config.toml
n_layer = 18
d_model = 192
bias = "none"
init = "uniform"
init_std_up = 0.0303
weight_decay = 0.075
warmup_steps = 229
dataset = "wikipedia_en"
Each number is 128 + 24 x the weight over the matrix's rms, rounded and kept within 0 to 255. Layers, rows and columns count from 0. Numbers have three digits each.

# layer 7 MLP down (transposed), 768x192, rms 0.119, rows 697-762, columns 144-191
133094147079101149123097132119128147136109120131123128135102179096119081121162098144150161150122101159112112146125121129150150107140122138110150
138128108070120134100112136119132146104112125126096128127147144131118130145128099114126147146178177124142144123134147135150127083187127127117096
112129086151115195140122101121122070163094116128182104165139113131120138132099176148077145118073113112169105121154112141160113069138092110169131
160151116067162126137119076099113133153137086123138153129071108118113091085118097093129110096120111089110139149095128147117098132128114119125131
111160144135147120156105138158149143098101136191114107147097104143118097102132154147159127118106091165183115128130074148158081105108122117122167
137132128135166155144173145138153092129120171127154125100128116154105130120147133140129124143199084101163114092120140161114120150120121131147085
104084131096147096146127145152123134133136141107108120159096163140076120188121111122168110117113138078110128160082149122117141122107135135124060
114146109130159137151160122117139150125109120117142162143144145117120120134129132148137119106151145103148126101113123103129127109114147101105064
138126104122104103121109099157092154147084157158149133085096162110116151105145115099134114138147080132138147112122126138118132083069089117134109
130098124112117076156140150142144116122089106118108127113087156137072133143097192152161115128110104129123123140124108088143148142135116169105133
108133136111099113092145160163123095132120134141121109097143117145097114135065126156146108146152147118127117097137145151118130097098077102163112
120149115121100125146097111126121096148164126108151117117116093086092118109116115128116106104125069128150160167169152129124107133143140050122088
146145125167106121107139086144127108175105137103157164081156121099101138128164108091137097124143111121134112121120167133081134128120164162092026
144116107137102144097150140147135130152122110130116167104133166138100156165164125122151129160085143099119116148088142119105095102147135130137081
130126133133100138095153173149136133129151119118140126168095110124124106172108113137192120143158139145130120130168103155088130125149124158151121
113168125095135091144078129138145161102106107125123125119069118132121125136113142164134146164129136119150130092097152137167102126113093138137094
150180107066094178126081117137159098128154124112100091152140143164125121141122132106102143156123147115143166084145116146156108109134089160125158
103171104136153153113141147128095164140111121113089112088119116142106145128111132115116153128069122169167082114169145104128107161121139145114125
115145112147107115138106089158134149148113137163109161102114115110127133095170155096139114192127145157134176100166153112106147101109112144128137
140153134111158122094177092138136117127130125111147163128119135113113110112132112097131144135164081101149159114105136140144157109137153106121131
192108138144145132180100179139144084100128119100136097141152126136134144160111105170122137122100082097118177126093142111147132131133079158134177
128137137139114110121123114116169153113117113144148122124122162151113118129110103123130139118144129134154140137131108146112182143101134124121027
159115176136103144101127106088134148101093160137134150099106136136112108166136147125108186174144151175122164152139130126083112133153154133144122
145120114105109105111102165129099136157132081080135169107101125149110119148145156121113107131158148125144120154144115093143129146122126159136073
105122098149177122131143131107111121117100135107127103077155121157067145140101109130097161146155120136169166138088141168115120137159088119138139
132104122135124133150128133125118165099140127132116128095139115098132147100169110080127113139150124102090127134097124136115104146140153102121061
126120101107093102108159111119121122093114087099125132123208125171084134129186126154138145142134098128149103138142125147099088133122113166112065
161114167156112110121148080119136137137122147124165137127152114115139115148097130091116128127143118094121117113178154163136126127102105116144098
164100095127107115119101106133134105042141116167144139126147135148145115167154134076084124084110101112120148086070128110173116141155190119087155
114067143135160100121122175111106123144104126169152114082112090126172125124076127123119100078086156152161132114101124101130120097122170090126115
156122085113128152111163137084098147069095095103180157124156135137140137088136116090069182133121109159128099141165097161129143163138151189135118
097108109157095140088136148134121092156113159124151122118076171135116099098096149155101148129129058124153173190115129137096118111117133127121086
132145154092141125176098151147136091084112142092116149130142128111133091111096152129131122175118109095092143127124140106149131132106135121100145
087111128132108134101121073117111139112110124083180162108107158139054120126144163122128116130139133146147157104116152124144127183103135137103146
129107127139105134147154142108115142106138141150112116166077136140095110158120145110094163129105137164139108173125129135154117133124149137170118
131112134150122105096129097150119163129100101135112106156095141142117131081119121108125156105129110143115129149130121105130104163076180140101176
120110118092078107096158112161120112183138098106166157138162114149136125121171147121155143129109150069155106130070125143118114111138105131092046
120128113156095122124135164100149087124106110103168146109119133136092138135106151115098084145126149115116119161171110100136129094148103122137109
158130152183110095136126119154168114171130128117140139136144134124132115159156132148128119130150126105139087134168121120077131134116130133089090
156135106157132117148118090115144129135147126134104099119105117119120135128171135128158146126145151096107103116138110132108117110132148098144128
132146149123128102069132175115135112129135142155084143118176109130121110120116170146107122142109148101136074139119121088125107120137116110109095
149107118151147100109150112097132112116131139107176152106123161088113142131132122124092116086137094132150147112181127127112118101113104147111109
101095097107139113082105151114086119149092116147114163097129088153128136148107144099199102112129127165144125126129109123147124139103082184150147
151119110139161148145118123106117169139139122119143143139182094125122138166097097134152142144116111164117141116128170145085106129096107151116094
127159135132134136154113135167107128146150138073116177091130129134157123109127133122137089100077143105107115137127192131128119117149114138127089
076098171136133122119155163108106161177092163157129177100094121120076110130153152132108123114128110130193143112145110112172147143190112108145116
122102118126130115104110140146151156120124120130134139113137146140076093113145132097145124131169136162116140127138137131179125117122138103145097
123138098140137134147152109125159138103144098130147138109152102122115120125092154127151124122149115198107153149107132158167102124159056138183151
134100105091098119140136145150144138134113116073138176117143088153099129170160135108101103119113152115117093123122127127125103103143087132118114
092134112117127135143125140125125128114111132146142114109122122126001141136119113166128147130136093131163172165153119129119138113088120082152086
139146124146143147132111108101126116159167136122133129174163142110119091135141092126144111103134107094127128074094108131187183139140131136070128
112133116138147071179130122113138161136127154142124095133150159120151139107153101157146148044143171168123118142125145093121151169182140128120166
159138106125119122113154153154133106150112147095097141138136154133087157127140162130096164125120139128155143159131113132112121091139120142128113
102120101139170107072163136168137190138127066171104108144149130122173112163158158116127106120103118143146146161127114156150151125148126101126144
143144098146105123172151163145151118140140137151148114112123119114080123121152079074133110141115075166105154106147127138121157106134120153112144
133165068115150137124124166156142121161099105146124093146155097130130161113103093124134144074126167121151122165132130056146120067134120163124100
108157089112127072141106144128122173179039131113135143083142137137109121102139153099123154135125124131139148120120147121106143155129129105107131
121160131116159165116148132153158125129170133101128159123131126145151168145088074147149111140120127119101097093135107146167125117164108123170095
147109134146106158105121129107131157113108166117095102145155139124137139138156118138179108141142145117101077096110068116126090125152149125127148
119124206127177153052120159128106108140176130104169106086106177105098094169103139154100115141103158133124142107118172137104081119108130128153071
071152103096097150165171140169113122120106132146107083141127112157114114127135148151094153126141155125128124138157110129128095113123153114153134
130131142146136145138129156147135137212154102095105119134094118123127115123124111128125083135070143145185109120129133123146119117159147134130063
110150133112119083106109141143144177119109182130169168101086079109157144094131134143122098100137090144135135145131139093153101109127115125153121
076124103120139128204104108170082118135120136122143106141176116108126150102094108102153122154108120110125151146111085111122131140136134116118127
126130171164127156135105131098143093125112101090132116104175143144125093165097113116073168142137138113178101132128151099062130122127119142019171
167163137114135145098180115141101139165121130141135140116107104128113147141129098138156155133138112128159131090184148130094141127095164167144102
# layer 7 MLP up, 768x192, rms 0.126, rows 698-763, columns 144-191
164127137127135129096165123100113130127115135141167132150158136105123114170127078148116169104149117150129133128148176142140130141107123086117136
137073087119153167133077097119166111194125134108151126197127160086139152170124159132098162124079163143130124114115104162105100152170103141142135
136138174092117144149113142128115098125142146120109107104133149119128129098107100177121165134124116127135146133128123147085087141191123129109136
146115089137150142116105181142138106110137130120098118161120120126146097123113179126106146146108146147131134148145121170116080121086133125057150
102113098131136134143103130083149141135148091145131109127129150136120101097139125155118141124136131124107167133136140106120109135127154125143134
115119142096135124129153102129127090132124121111111123149140122140126108137095160134181143129128149115103119136116121165130104149129091133175125
120108131151117134156153129148118115151147152152121114159121105115131120150096102197134124118125150117109127140163140122118135146128135131169115
125075160118117141134143131116160116099120191138104159149123161146157149129087123167160140105129138109098154137154133101117123153084111130187141
167094127136128141106119141133113132183154128114079141121121144132113127189162128153142160152161110144099107131168149150119128146111145119130141
152113152155159137149118149134183166136134106145151130102132114138126124107125154099072137107114143170137162127104125110142116144169137139073144
135109127155137161122135132133139112131139169143104122145141117116150116180137182141117125121102157123076180129112120124144146135090122137138126
111100113121153123163098170121145128151143150109122138140147166156152134149134102117159143128076129126120095180098128156140128120131182139135123
134157111108127161171148114166171115127137157145055096115146122126135102134106116153139137115119155150104115154100120116134119144158100133183124
138146169123159123167150125130149128110154115145178097127126137112131140152120108123130116125105124153133127144124129128108123127065114128121123
122133141125151152164072144146101084116151101116098116136098136123136111100139124110102158118085151116109093111077164104098113133115121138119130
130113168155092166118067154114127139093107146156102081133161098135147103156102158174103175145076140128107140116167125154155140122181143175116142
128129106161137126119102121150116098084109093127143153094134121117131130105153112083106123074099155144151134140106186142160109145070088126126137
139151127105102153097178131091160091113130183084153122139143117108138108135094083139104142132108114133114099135142169155094111122162143103134126
150125132098104122163168141174110132113117124157139158119118102130114121141104060151086131140132125121133148148111143171120104125151109090128140
179116158094130152099067159129153125128129150131105111110138161128142141142113152145156153112128150129140148140122159121133096155121101146112147
109116131130137158139132097144116125129127118106134125159138137139149097127111150135163131123124151108108133144126146145143107135121129173167119
125122103126162151120157162161108130123123102111099109194141139110139122127146196178134119137110125142132108124140109099131121129150123134136138
148117084173129118114133120095138119100143094153097103131153149089151129129125115144149151118125145104120135128111088149141093098161151094095119
167119159113151105182136148107077135119127113093172104126159100153131131133149136106120132156144138156126141158131162179151095116126104110179149
128120130116119150107152093161151115138129176130114157107152130098152140101088136181120126139131149139091187140154140111138111159139101118195137
160097086117112155150131100195117124122144130137118138143141164129140101104161131148130158149119140135112135149121109118147080141138130109148127
121125106123160144136136135072135147093117130129091137152137127144153131104144123128148089105127131135124110109137126129140096137154151127135153
175107127070140128162152091111088109110144130187149151132179144158146081165122103115117160120110138129109098082094070164104108110155081137164138
140094132112101172153121154136087084144140115188096137135168152114147138105068163144112130126092156146127133131175128151171122135119137111126142
132141193075119119162111120156081125114138090113124098123147102173139109094092108120098150135146153106115120148121097123095076141139154157098132
131089107132112141135077124107148129165119150147135112095128157128124152105123048154123132107107108157128121149156111056142131142108114113065129
160104124110095122180091134125158137156151132157114092151115137136157125133109111121112118128149132141118130139139136127136139102127083093149139
103104114110151141140102137100127128138147147122115095170124112144126106106103128136149168125115138128085128140104102118129097154129133132123138
112113157120160129123085068159102149087128164129092101156121109111125108144108144152131184177119126160117157124127151144137160147174098145121126
150105125126146140104172106129141086092152087175101099114145130130137129157116124106138117117133150120124123146176113146146067139092093133112126
133106115135126155089123217178136127145132145158097091118150159106130097145115126157162179104114137093144060141133143141129091118179132157079121
133153140124160092162149133155111119118119132114135078109128160142133088121127151130148143127113133101128151146125121125126092134173099186153137
101106129147116099139163132149114114110123134148128133177103128147132097146112148105111113117162148128129128129160098171118116146114123155103114
160097138139123125113115158126151128145161130132130130140149137138128125137125128118118115109123146136110133131121129085090133173160154129142121
092121138144154122129132157081151137103132129147153094131156146123159084116115146141101129131115142120145121125166108170144139098142148120122153
130127162102139083120122133117146132140143118161117121147143139120121117168133141136109132089123133145094156119162138111123114128127117168105124
138067146125135173105139145123105137123118142113120121107112125137139122114138131119160127113139128199143108165107143123124133169111091137151136
128138159151172156125128127061192130125124141069158167141142160160132170145129112131115116139093136196131123124138122133133119143084123136087112
125150147156102139135092141127161118141132138160138115127158132194150163153158142177154121096133127102125144142110107109111097169129133130144136
174106157129113126128099119129154088130137080140132127146120100134140106140118145161148111101089176153092141127098092088112093143104125134142143
145110108177108134136093092153120126139140094161115102122125108097137085150107108117116185122120130136091132132145150141146118147124119134166123
175106108083149127166147144158102122141142139136157101166128102153134118140154138153135120147126116131106116158171136151155122099100080097181148
139139125163143055142108113146114144114151102131190166114137108129150142112140084123093121127124135127144128159130120121125141161176129111071137
112147158123156108158119154134104116069147129078140143114134123105089123101101123098123119116145133108090145117101131149130084186094116148133128
150164083103106156142083125110108146141154178110140132137141133115118124133175104111151161095099127158146110096088097130169133124110103127145114
113154138132165123143131138160137105125155099160120123137110113131114104074081081172101167106110144130082163155045124162138121148140107103109128
190131139127130103119139160141101117133136097073151150114146128112128119167158093136092140158128129122114105132150177077109096146094132109130142
115106188094144175123152172144156119108143125108093110157127147088142093110083156081158161155144138163141117175141151148105118150150150139121139
131102124166134164116131099116130121131145079179117135089158133107115119122128088101135141150102116133121184151133119150117104129142144134149131
099169118149095112132117162151113157105143148155112124161136090120129140126102107158109144096119165144182143177106144095146111112146165124119126
139159080100107115147118147069151125146136161120160109080150130145121107122111093121097142119092142145119128156093107147104104104139120118120129
121114073091133143109123126113111103092128139080137172160137151168129125116121090164084134139148128089124088124108137136137105130131082131185116
135166140133172063117123125127153120125101123158132099147131109130130108139129098117093149123105155112130099154113169137112096136138063174101132
104141160074133112097085153114100118088154171124109118137152116085134155141083175124118098081100164157157176213141161184104103128121111189127148
153148125141129151131102123150067059127107174130080144177131118094131087083109145115144153121119125116113122141121147099143103133130138137156132
125154223111121156164137165102074136153152134111160109178117096133140107149163071131134072153101118140134147151133095094127146161111136120141133
143123110113052072153076102117099130136143131111130097128143133162143167106141115134115128163133135102130172142154121109119122154168132129182134
147117096106165144110118158139101101113125132131104154135151152125165135082136113146120141133079116114141101157175082141103156127142117118075141
171105081115157107148114161160119126096173081072171116120149157132150137184183066125107136129100144148130131128057083117088094146131145124132126
153091122127160125102099129096096107155109147140145150098150121091139113128123121147165109144108138102086175119107182145122130090148079114118142
173093139125115140133127144133149104144146107143146139129139091169134128181133132157145118146079154144107124131095124112101125139121118105149127